Weights of a small transformer language model: 6.3M parameters.
Each number is 128 + 24 x the weight over the matrix's rms, rounded and kept within 0 to 255. Layers, rows and columns count from 0. Numbers have three digits each.

# layer 4 attention key, 256x128, rms 0.0495, rows 0-255, columns 64-95
130139184168113136132146108146148143129134115107135138118135139125140137140097107116131147080139
150147116141129149093125135119095145132117160104173108127134130164126125125106099130122113097107
133132123150119141152132139118105135095098137136122107122145122124133132111148114120112110141125
121145129114155139129126157134130128134097127092105124131151128120141141105100120135143096114119
140140157123160122078124139145131112120129091120149127124143159106121152128124121134155167095128
146128109109102090126142151137091074104099136103119154156157122134103151132123116147124120126127
110138117090167157105125126106098132127113134138105128133118142126124145158137083116117118162126
170144132123111132121134116126115175131093118113123155146152130126111123094109093071140069166145
114133141077114156184143125136138141094131160125136107136100124117091121122124102132126133144092
143128167116136117146161138144145128110126149168112124139119141140128118135140108124120139130145
138121132115144094103139188098132166139105123169110102117123121127093164137133126135140111139152
131124114148129100117084104179160111151138112094110120123108117148158156155138096134127147117122
123159124152119098125155099111105180100112183136106148181152099141135158125124143098157106109124
143079094139128122124143118118157142133116137136104130125151153125142134145124159115135134131178
163133141155120112100154132126127142106110180160143156151164120150101141129156108122091127132102
120128090119113149108127164118124149137092142112154154152150089112150074187126156136149109136139
130153113122119159123108122149122109125123133138111120136077125117139091126140121117118143138123
120113093115149125152138142145121102146119143082126095135105119111134117125156119117175113120124
113092132117147108164128146108147112137100117155110135139150149171084118088132181128126111141162
106146129135119101109065152153126076104167090104133125127152118123132134139129104151115140112141
097130122147129138124097173138143126144179137112145118131120089110088098126113103156086104131111
126098122114131125090120112106103104121133156157145140115152111140095152136139132097136138097151
133149141147127134138091138157149174111126117131126147112123127137150118140103131119156138077151
097118127138115124159121140104123125140097147113154135166139119144146189129143153124156126163139
095109104158126147092129133090143122098116128145104128132115119128115107138107130145129109136133
116155097116132124137107104137124115184131128130142117136144120120146093141105145155147128111157
110096112151130124129105146094147113129113129113156133138133120131117123147113115154136153147132
162136133144087100141171147143120098139129147104132140149141068143130143152181111103150122122097
169118155106097168128163154073124117128076153126130108155152173151132160124125140120121154130092
096110120136122146146116143089157144097131148102105155136166098115122115151122111166112164130148
133128133153131117162105099152118121102106092129117112119092107121112089162128130140078134078150
122127118149126123117131108095118129116135089137119157122141144124098116126147109115139160144115
139115143096111132113062150086109161084133107152139147115120107076122115110091157131147147138149
138127144107116109103098117128124109120147150144104115133119122120164142128131122134126138102130
113140147152152080089164145130124142144105155127136109147126128104109123120115148132125141114152
116148117118131138146117158162166104098118148127140134125161092145129099144168080151157138156146
166128162137092126118104102158129150109158158099095105132150127108151154143113108116113119118141
138138105151124187164112122108151129111139172122099134126119107120124140157071149120138112131148
094148107149089129137148107116112146111101099124129121129171108161093135127140142119146118133143
125091090088166101164105129105125132109110128152162084114142126139124130098118134105098137105098
191117120150130103137150109119111138147164140160120134133165126116118123087143168107107136118112
122135112111167154085107166099148131111120095097140123149099140117149118132114133136132115096126
104157106121133150125134145117168154131130136093144123091115123094144138118115142116145134116122
126130118116101095140111126159143097117114126137108137094077161151089151128120145161118156105133
120115141141144140130129131128141130129137121144134111141126130104149117121127103135103136141136
101110134115162131150135136110110145140160148092119144123116144088117123115085156154114112155159
105124130152119136106139155079128126062099134129125129125143127138114147125135141131137115138147
129130109112138150138117101113113134145111134115137115134149108143111161123155134144145082147103
114107152172153132148139120134114124136116081125109123142114121125132117108114125137142157143123
161128127136128129132098099120121139112141116107137096131103099097156152138112115098122108146103
168118128144136124118119142162108132171131112118129111137125137098164135097119149157156138108134
129113192168139112156122135148124162095133105143112141124154132135124130164116133121102153110126
095110139139096141118127161158129116119169129148112129126144088121148109153150121147128147148134
183119078160106161119125134112105142137122137103118154091081115144158150147116144114163134144121
131142162161167124147119100129126126162166107169140138131150134148142108123147118124119161124163
141111148128124121116131099161156148116151127122160145128115126157148139140102146164111119069141
139105127147133081114121136116089120161153166105083153117141124095099122129098111146137127154099
151125084124117153101142112170118118117106126139117137112126168148135099081084144104125124161143
147112085134123124097142134080138129143152138134143127096122075110085161091109134145133111127093
150119137141125132156121122121150121145173104106145141133102130144111130123154153163115131110092
131126119120166135076130122100135140150074117109102136129169171138153128152117101125107132122156
094097142136108134146134113162154107133147147092137133117168095121151128092143102150125110132138
142095085062107145109153101161174135139119124138143128129081128136112153124165102138091087057146
130126154122121143121159132127115082112175116133121122140162102154152120095131106159130089142107
153114161087137151138091114126126170110141149125112144090127137092143101133144171181141171163098
134102107100154127162144121115139119146111097131118114142125193074156115100115099137124136102109
112159056176122119146129137147092117122111122128093120138161129146130149122120093110155142119200
120123138148091107172127133137134060138166128117145148074131085150127108150136133143134111143159
165106065089102164112130102100142101078100148086139118102109119128153096127128107130155098110125
114142143124124086094132129123140167099097130123128158140116122142179114130127126097147119124126
120153150124147125142089156146127171137140116110163130093125139134106108172095084120141112152114
143147132161179091125127144117105171101139086142137098142160095123117143102109110140133143129147
093108151126109109141084152123115114155154119133137104097115084088126130140093114152138124090115
119134098089127111142145121116127125146112104122156144094097162115099146139137114149122117062164
152158133122115157150136138138146130124117145128162132107140078143149131162150081119186167121139
115119115126137149103119134167147170134136096113152136109120158088151152136091095128139126120119
118159161137136111130094119143124117119162148125127156121149074085142105134110110150136115110129
144129166085156108114122118115122148116102102126109110105158171123118090159096138118153138165101
136128136158099140132153106169138169074112169106123133129151113183157152123188099132107140133118
099101123153123123105100157115101083119145102107071097088101118107125109151114128127113137133133
107151157143140132091144154098158117142149135160107121121110107123132142156095138116077099124111
127145173126147141124089103146141060119160103105160127150142155096120115095128172134133168108111
111080128089121111136168127126128115110097136154120149142142125131122126118115185108124114178144
139138141100111094128121136144116133182095126110137097139124118129146134123111153134127132167093
090136107133134134125122159102125111152139106090116134120159157118163126161115121135125106101091
086156098140131133133121122145157126148116136131128134086126117098168138167105122151081103104139
126165064136091160123103111100126160115107152155117134130161106156149169137104155098140135143132
104110108136118122149127118105160150109122113102134135105171137105142093145111132134089118149136
116131153079113091140132156111103120104120118106159124124051179132140120124159125109135136122115
121126133149090156159136118140111095162148120146151121106106117143120126156175114143141159143144
130127113145153137125125124108090161127145083117133142141133149097152112105117136102121102094148
112096108156107122139111143104165110108155094134078126137096135091172141101106087138096147155098
148160157126096151072088137107142152134136133129145155108121160119156149151118177115123119132095
155126146142128138107168127113096113105091147110149126112148108130146120111102152124123115145166
140119146148143137104105110111090103110115090116137117089102132078148140129105184088146163147107
116132128116115139125138138150115157138105095105128144112092153145107104116100078103096145162166
101120118130150098130127138123133189157089104145103134139115142149147121124133127092105150083150
086171094093094207117142098114098143074103142119092136119137146132133119123122094087134101125153
156136137133123100160095143147170139119079101143129162100113112142107130165124117137109142095139
095146132137111116118130083163170154146094088143147171115096125168121141087137132092140089117160
114137174126153135132146126136114134134186119132091158145103166100132123151103132102131127088094
111141162100177114131113148105143149104129118106096134072150149084093158137092078112099125083139
120132079128152106123142147122112140152150120099152114164150135160136156109091117147128129103103
075110095132080101145156143151134088149077135145136121123114108159094128171157138146110119110104
183162118104102158132136134106161134142106151144145131127116103119133138104150111132116109140147
107097121136142127104161117145168099138103158097128135107087162103162083162129147107083107108131
128142120079192127127153138089167139154090178127124113149103124111139129138127102116133102083112
131136162141107101129108106198170091144160140112108131116130106141165105107142110134103119131094
105149138135152151125133126112103142182137109142161171129113121092102123138141144155118127138157
099145155109120106145145146087123145134095134085154121128067176113144085088083164098142151155098
174088137112088138126134119122135125135121117141143090125117180105130137116122108118107125121087
137107142184166149139121125109122142126138140097135130179155123156133151109135128164136109145114
125151148106145135117129102123120138103114118152105149111138167123141145127143099101123134146116
110110132125126122079086124131117166156142128119142135141125156134138127122124145134093118131132
132155123132164135099109123083127162175095096115096134120128110124120109107105129111155118141168
133122163139126124085125125134122161166107093122110096089106141135108131155132160092124113140079
129130121125086131129136119125113134112171155100170151144133098139130136168156159155179129104108
148125144109157124123109154129142099136131157129117124163159074143121118145168103133151160136154
181116116106152133081099155107112149120141140156138082119103136141128107116102174098135134145097
121152148120147136117114126120162111103150125148160147096100155146126093151094129137142116097146
110104156118165087103065141145121100136143071102122122085089176107148152164124111171098171150127
145134108099190139113160132109126185119116164117109117119082166079139119127112151090145098125144
104116130141103129078116132109106127120135108087093150119111135103098109131067164137135142175151
129110164139116102126133125083138093133174099109125157107106147120134134162154137148119157113135
101120120169139157143144120126130149121157118158120153111111099124122144127123121094157111141173
080163127123157130124162176128172159148161133086137116142134093116132116123119082135118122120132
146144126122140159112162115087107137124131118160137154149136108141117118100124130106150120143110
113156164147143095135134139111152152137150118132152152142136106129115123121127076112097120132112
096144172130124108154120110108110141100097117122117089154104148126119131114143126155164147117102
180104093141132159121160100099103143105119146149135137128113118132130148101146145109118095108135
132169128080138109159121157172138163136086151143158139098105140131145157162137132164118148081121
136145112111105136134145143127106117146138168163131125128140128173110173157162141091127115124133
172130141119099151060136118121150119115124108119079117068128114130101077113121094083099118144159
112104124128142119161127134114119118132110100133137131070139161151102101154115146142135129120131
125104143094153122138110146201140099164144139129142121131097086101133154107136090125137155090098
093126128159122145110163135126156148153154111117145087144132130134147105095126151109129124140134
132108122145100154100128144080126129132165187128101096110131163154094115120126143166099095134106
086086101129074176173146079095067090143157117158113073076126141129129099144109140138138114107150
129114104113137131122134171072131103132113139127098085187113115140139128103153106140136104129148
094075099133148149121138137104151118134159092094136106115122140112144149163154110088113106060157
125132128119153128137122175116156147092139086180107094168137106083108157097121164137138151121122
157109109167136064109144135103132160157124145143111096214165149109124109138129049159093154113133
142068130180131106171130163175114113080162092106137113104130145122181092156102161169112151124142
109115123070113138137172116170140143127128128093119119121094171138135164121136111100163142116129
117091100153121140130110143116188139140197109144085157113142097114109137159097102094137146104080
095135145152136069131131117137126072177109101152114124154140114109097139152120112166100121092139
141136140117110147148095152108108152146161094108136111091101104091160133181094161168121139154142
096162191157144114114129133170142092110129141123132137139125078125117157130138139117169153092136
157144140150134110135155153132145180105084129123135163116091154126136165122101184138130157131121
143117113136099096144155108123108078108132103120104153141111154116145077090128095114136148139125
136129141126092128104112101084096132161136107082120098127077163093169148134146119144092133104112
097118144128108082115116152147142127116164128116092113110143150118140124123094134107098133147140
108126119150109132081166068146145159138098135111100156131145121154108118131190128147152107146164
118107086135148154115136135199137089126138140162152112163126101158132125144191140139128153116161
133151170162213137109066127128095112134111074112165145149105176117136126114102146130121170109154
166108146154098110107140114115161088101135139120119137139081122142094145092140164147148122125121
147200175148132090158109122150137125130151118105132158111142157133128133146127139185134105139126
110148141129134143119087129141148114130146140127150121138121105150109130155141113127142120127114
091077102100179161111110132148149094134161114122138165098066145076126144119096112093135104152171
157133091178075125137119140139144117130108120112114136102092115136129068135154156162103162149201
126094170112120118107113136136200137141158104149120165103191122142119118156127108111130107107156
128113156147104105119118167103146165135114132102110121128138122115127116119091139074158075119168
171137141134069138093147130141129093137160113109132124109104074083173124093162086087100088123169
116169138118129152088158137135174135131124129150108157124153127123102141090128118115134117144141
130143175116097145133109102142183107105126106128129128080054140162140126144098131155135176077110
134129187139143110094110137090092164164175099090110132121126210136082081146158143132170137187151
105149112125130134142124091100135180146104166158147124123089132146143143129077137098141098143153
158099110145143143124150136080137160173154110112118168100124140110123096167126127086156117088143
157148098148136177169174156131145155127073128161129128133153127124161119158130095150128101119129
148131147133129126146156171129147110112103157112142112184123140168146161121124112109187157127214
143130122153081108133129153122150115129153142111134127158158128131123159116163116183132094085118
074144175190150112154137156187115078128117138128086136171151100141112131118126090160163161164160
131129145108108167104103073124123146110135127112140116096081127121102104150104099126115131078130
164112122123115128091158154158145089118106103108089129148142047118152152079156127085116117076117
143139149129075118159130118128113121103165134116155161119140103137129102128163144158130115121125
143133157117136162135127108140146150149145143163138159156160085149112071164124098104154138123145
149106098099165150120087132126155151075134139124139135151139179109157095196137166128103136156144
139141119120159145148090148167127118103155061159102114101128105140112115149151138114139146094094
108092136125149092138098137107167127125149120091115144152153133099188130141146122160121178136139
168109174090119137087095141137143140133144131121148128102127119120098079158133133094152124145148
144125107125141068100134145153121118125102133153167143125100139141110146135113114133115130133143
111111146151134094159124190143126083154167119117126180139088094131119170100158099138141158119095
112156130135100141105174099145100110160155141130114135159108171126135133085130130124168111157111
108169150172113094138105121126143108153126114120102141131163092129099145134116114149152105177159
121124107128116137117089154093169124115112111096157112119106151103185132144117147085142132113102
137123153143086099104147161121104176137124116157128097156114107139114111132153137118124120167158
154111133109132118101125118108081122119159111145168093124081101099117102158180138098123121125184
149102118116118110093097114172121111139117108123150129131137138150092124114111151122126106120145
126114114101101114086136120102130140108149115086169104068124138130106084109110137115161130121158
136144166128178131137090118078130140141097139126100160117173180138147089151103163188096096102140
136122137113121103139138088114163125118117139157133101127145146175134121185134143121109118151107
143156127107131141069096137086097190106130135132109100104132106105142174141098103076106118138144
141114092110131162153127118152147172130103163113117148118139149133170157096121102146086141165067
152134092163075075118166146127127094120117153118135108137095145111134118127158119137134130092114
147106124125118129099156129147116132125139092137118173168148072103107152125120078089138102150080
129128102123139133160135205107165154144114092155126123129115150114120124110165108112097158133130
083128111146096118134133126166147137110121153118124108122135139097135145140116115075130121129069
122097155086134109125112140129166129144127150145141148147155087146159115118121158087131059147152
134136101138142130137141124119163124119147100164137133165107152137153117115130099116125159121103
127147137124132142141119141132173093139121129107148079141088151142152153122116129125141157140154
128111143116116133150137114128113116122153174142117130129129129138106115099142164146160113143129
080101169083139069133125140143114119165084129182098133159169135128141149175139153049123113135144
126134165127082107141104145122132130140128100141137127133137154101134118144142148124151105138118
162107118104147138175108131111119121139083113170125131121133141164136127155147148146188133096073
163126070081128101098084090141178111141111144113138113113159103119131085103105117124152109123088
116126148118176145162125117142145135162115088140142160122071127164081182124138097134132128137131
123130122114126110132113155112106131137096101148132135117108104179130122140139175130164134117100
118139144161154127134100124169123188096116114099103155179171091136129104081121160182083121163127
112141108135162103124165106147110160109094164103166116110098154160102186155104180140118156116129
131106164114107158149171161072128093122121171131095130135134131146110112124127121116096098100126
136105092083133086100129129154132119158095171130107122175143038148110122132147138122143136151070
108116113113077102169080113116098111123095165137096146147106134148119116128151167192158147107093
096131136113144094119094117104150074140113129113137109123106154128115139172077130102177152154173
083124131149115147094159131155097095107136150111144141133175109140136135099140132096063123077122
151117093128133148159119162130162101105094153172106125138135132141141126125134098171148162191147
111094114100162175158142139108162114189123117099133152104127127101096154138111129139143108097106
098087122124150104099151173126077132136136100105120162134141099122125154127096140134106130094157
167131163139179104106104171103097118154148111078107134156132114098145129090166040090087109115180
116106121131124157130142103152157143125130111144124113155090147143145122126121096135087134120108
077090138111199135131083104138127145117119119067122159126145188090150158159114073121155154123136
148095149103140124135132160125175082136110150184120185131123138145112139103136116126126180117141
099120091145152158118146135097122161146149145168105070122131108097135157110123119140101153113129
141143134111090117136095142123100126128120133135160119113084112131118106145134146144081086148127
151089113148215139158113128112170160138103123130129135137135140150133122143126169111124208145111
090150166116198104139101170153102165157114141156067131133116089162161140115141122118130108170102
151144131138104152126146142094116114093144087128152149110143116085103169117096133196188167106116
148134108105127076104143098120076149094120106105156161101111100137127123128140150136102155138130
109110138084025078109138134139162103107151089107103120107081137107133144132204128081161110088135
137107127101119178081117109102109129138133162178085120151144098124112149112113139134151142124146
170119092101108139127137071133141103113160125136152104108136129138129090129069125103135109166142
190145136081111116149116097148150161107102086102162135150121141129146115192172147167141127124117
109091184131202121176122130123112189161154140109111173121127117088152119141190081126120137176143
113082113131156113131081133150149096086129140120099167122134122078133132130126156130134147161151
149145109061148116141064129131166128112104120140143141119152084137157067115158101132123128151120
099125121131134133153107151100117114108115114121096168129183117135103157099147163136091133130161
117100091121161140124146166104115106124120081099097123118186033111178125092169124119089138108174
149138101172102137109117104103197132115139154136176115124158164085135191148084114142150162101134
129165153090084132114222148142118095105129128152144131115102046155141137149117147102124085098094
105154167154148142111158111167117087102136134099162134179119107173112108109112140113147113128143
127114130102136132145111150135122155142153100122094153102097104147127132130130107102131155149155
134150128156161095128119120129151105143120155161113143105131131124100097159130144169161147130156
143136158144153134092130112103122166124164131129118141132116138134106114118066146132154176138154
131126091097137153107136109090094136110136122131128157168140168123123135114157128098108117120147
094164140113124111134143146208112068163079162149155108119170103124121127129115071123180126121093
141105152125139118127127161128158123136087136082150132177125124121127103125127098132126119140144
144080170117110107158093146085151141181131139206125118133127158145111112186139134085179142086132
102112101144101099153150135109101110157095127181117109124111169123121126152161150180110144153083
124137156141153078133108165118118126116095120119133134137149101146153148135117136105109164143136
093111131138166091126172124118101084128134138131165115108115138120146156147109129097110087107145
167130117141132116118136126121147118136109204142124176148198172131085104139137126081080107111185
169136176126126106183075075166143102153121137138165104096124131140158169139155124083162086095161
191084112112152108099123079107155175126182093143157140177110130128100113132112172132136164169153
146138134110113108118143121147116167148134099183088113196169061113112152131166105098087075157116
102131135111160164124167142110147062188086136139121079096132114126119145124114128133132133149143
146154119131104136109110143126169121134121138094108132104157158107140114153118133129117095180138
115132161138126141081129116135123120086138140123124137142078128126141073137106098113103092101120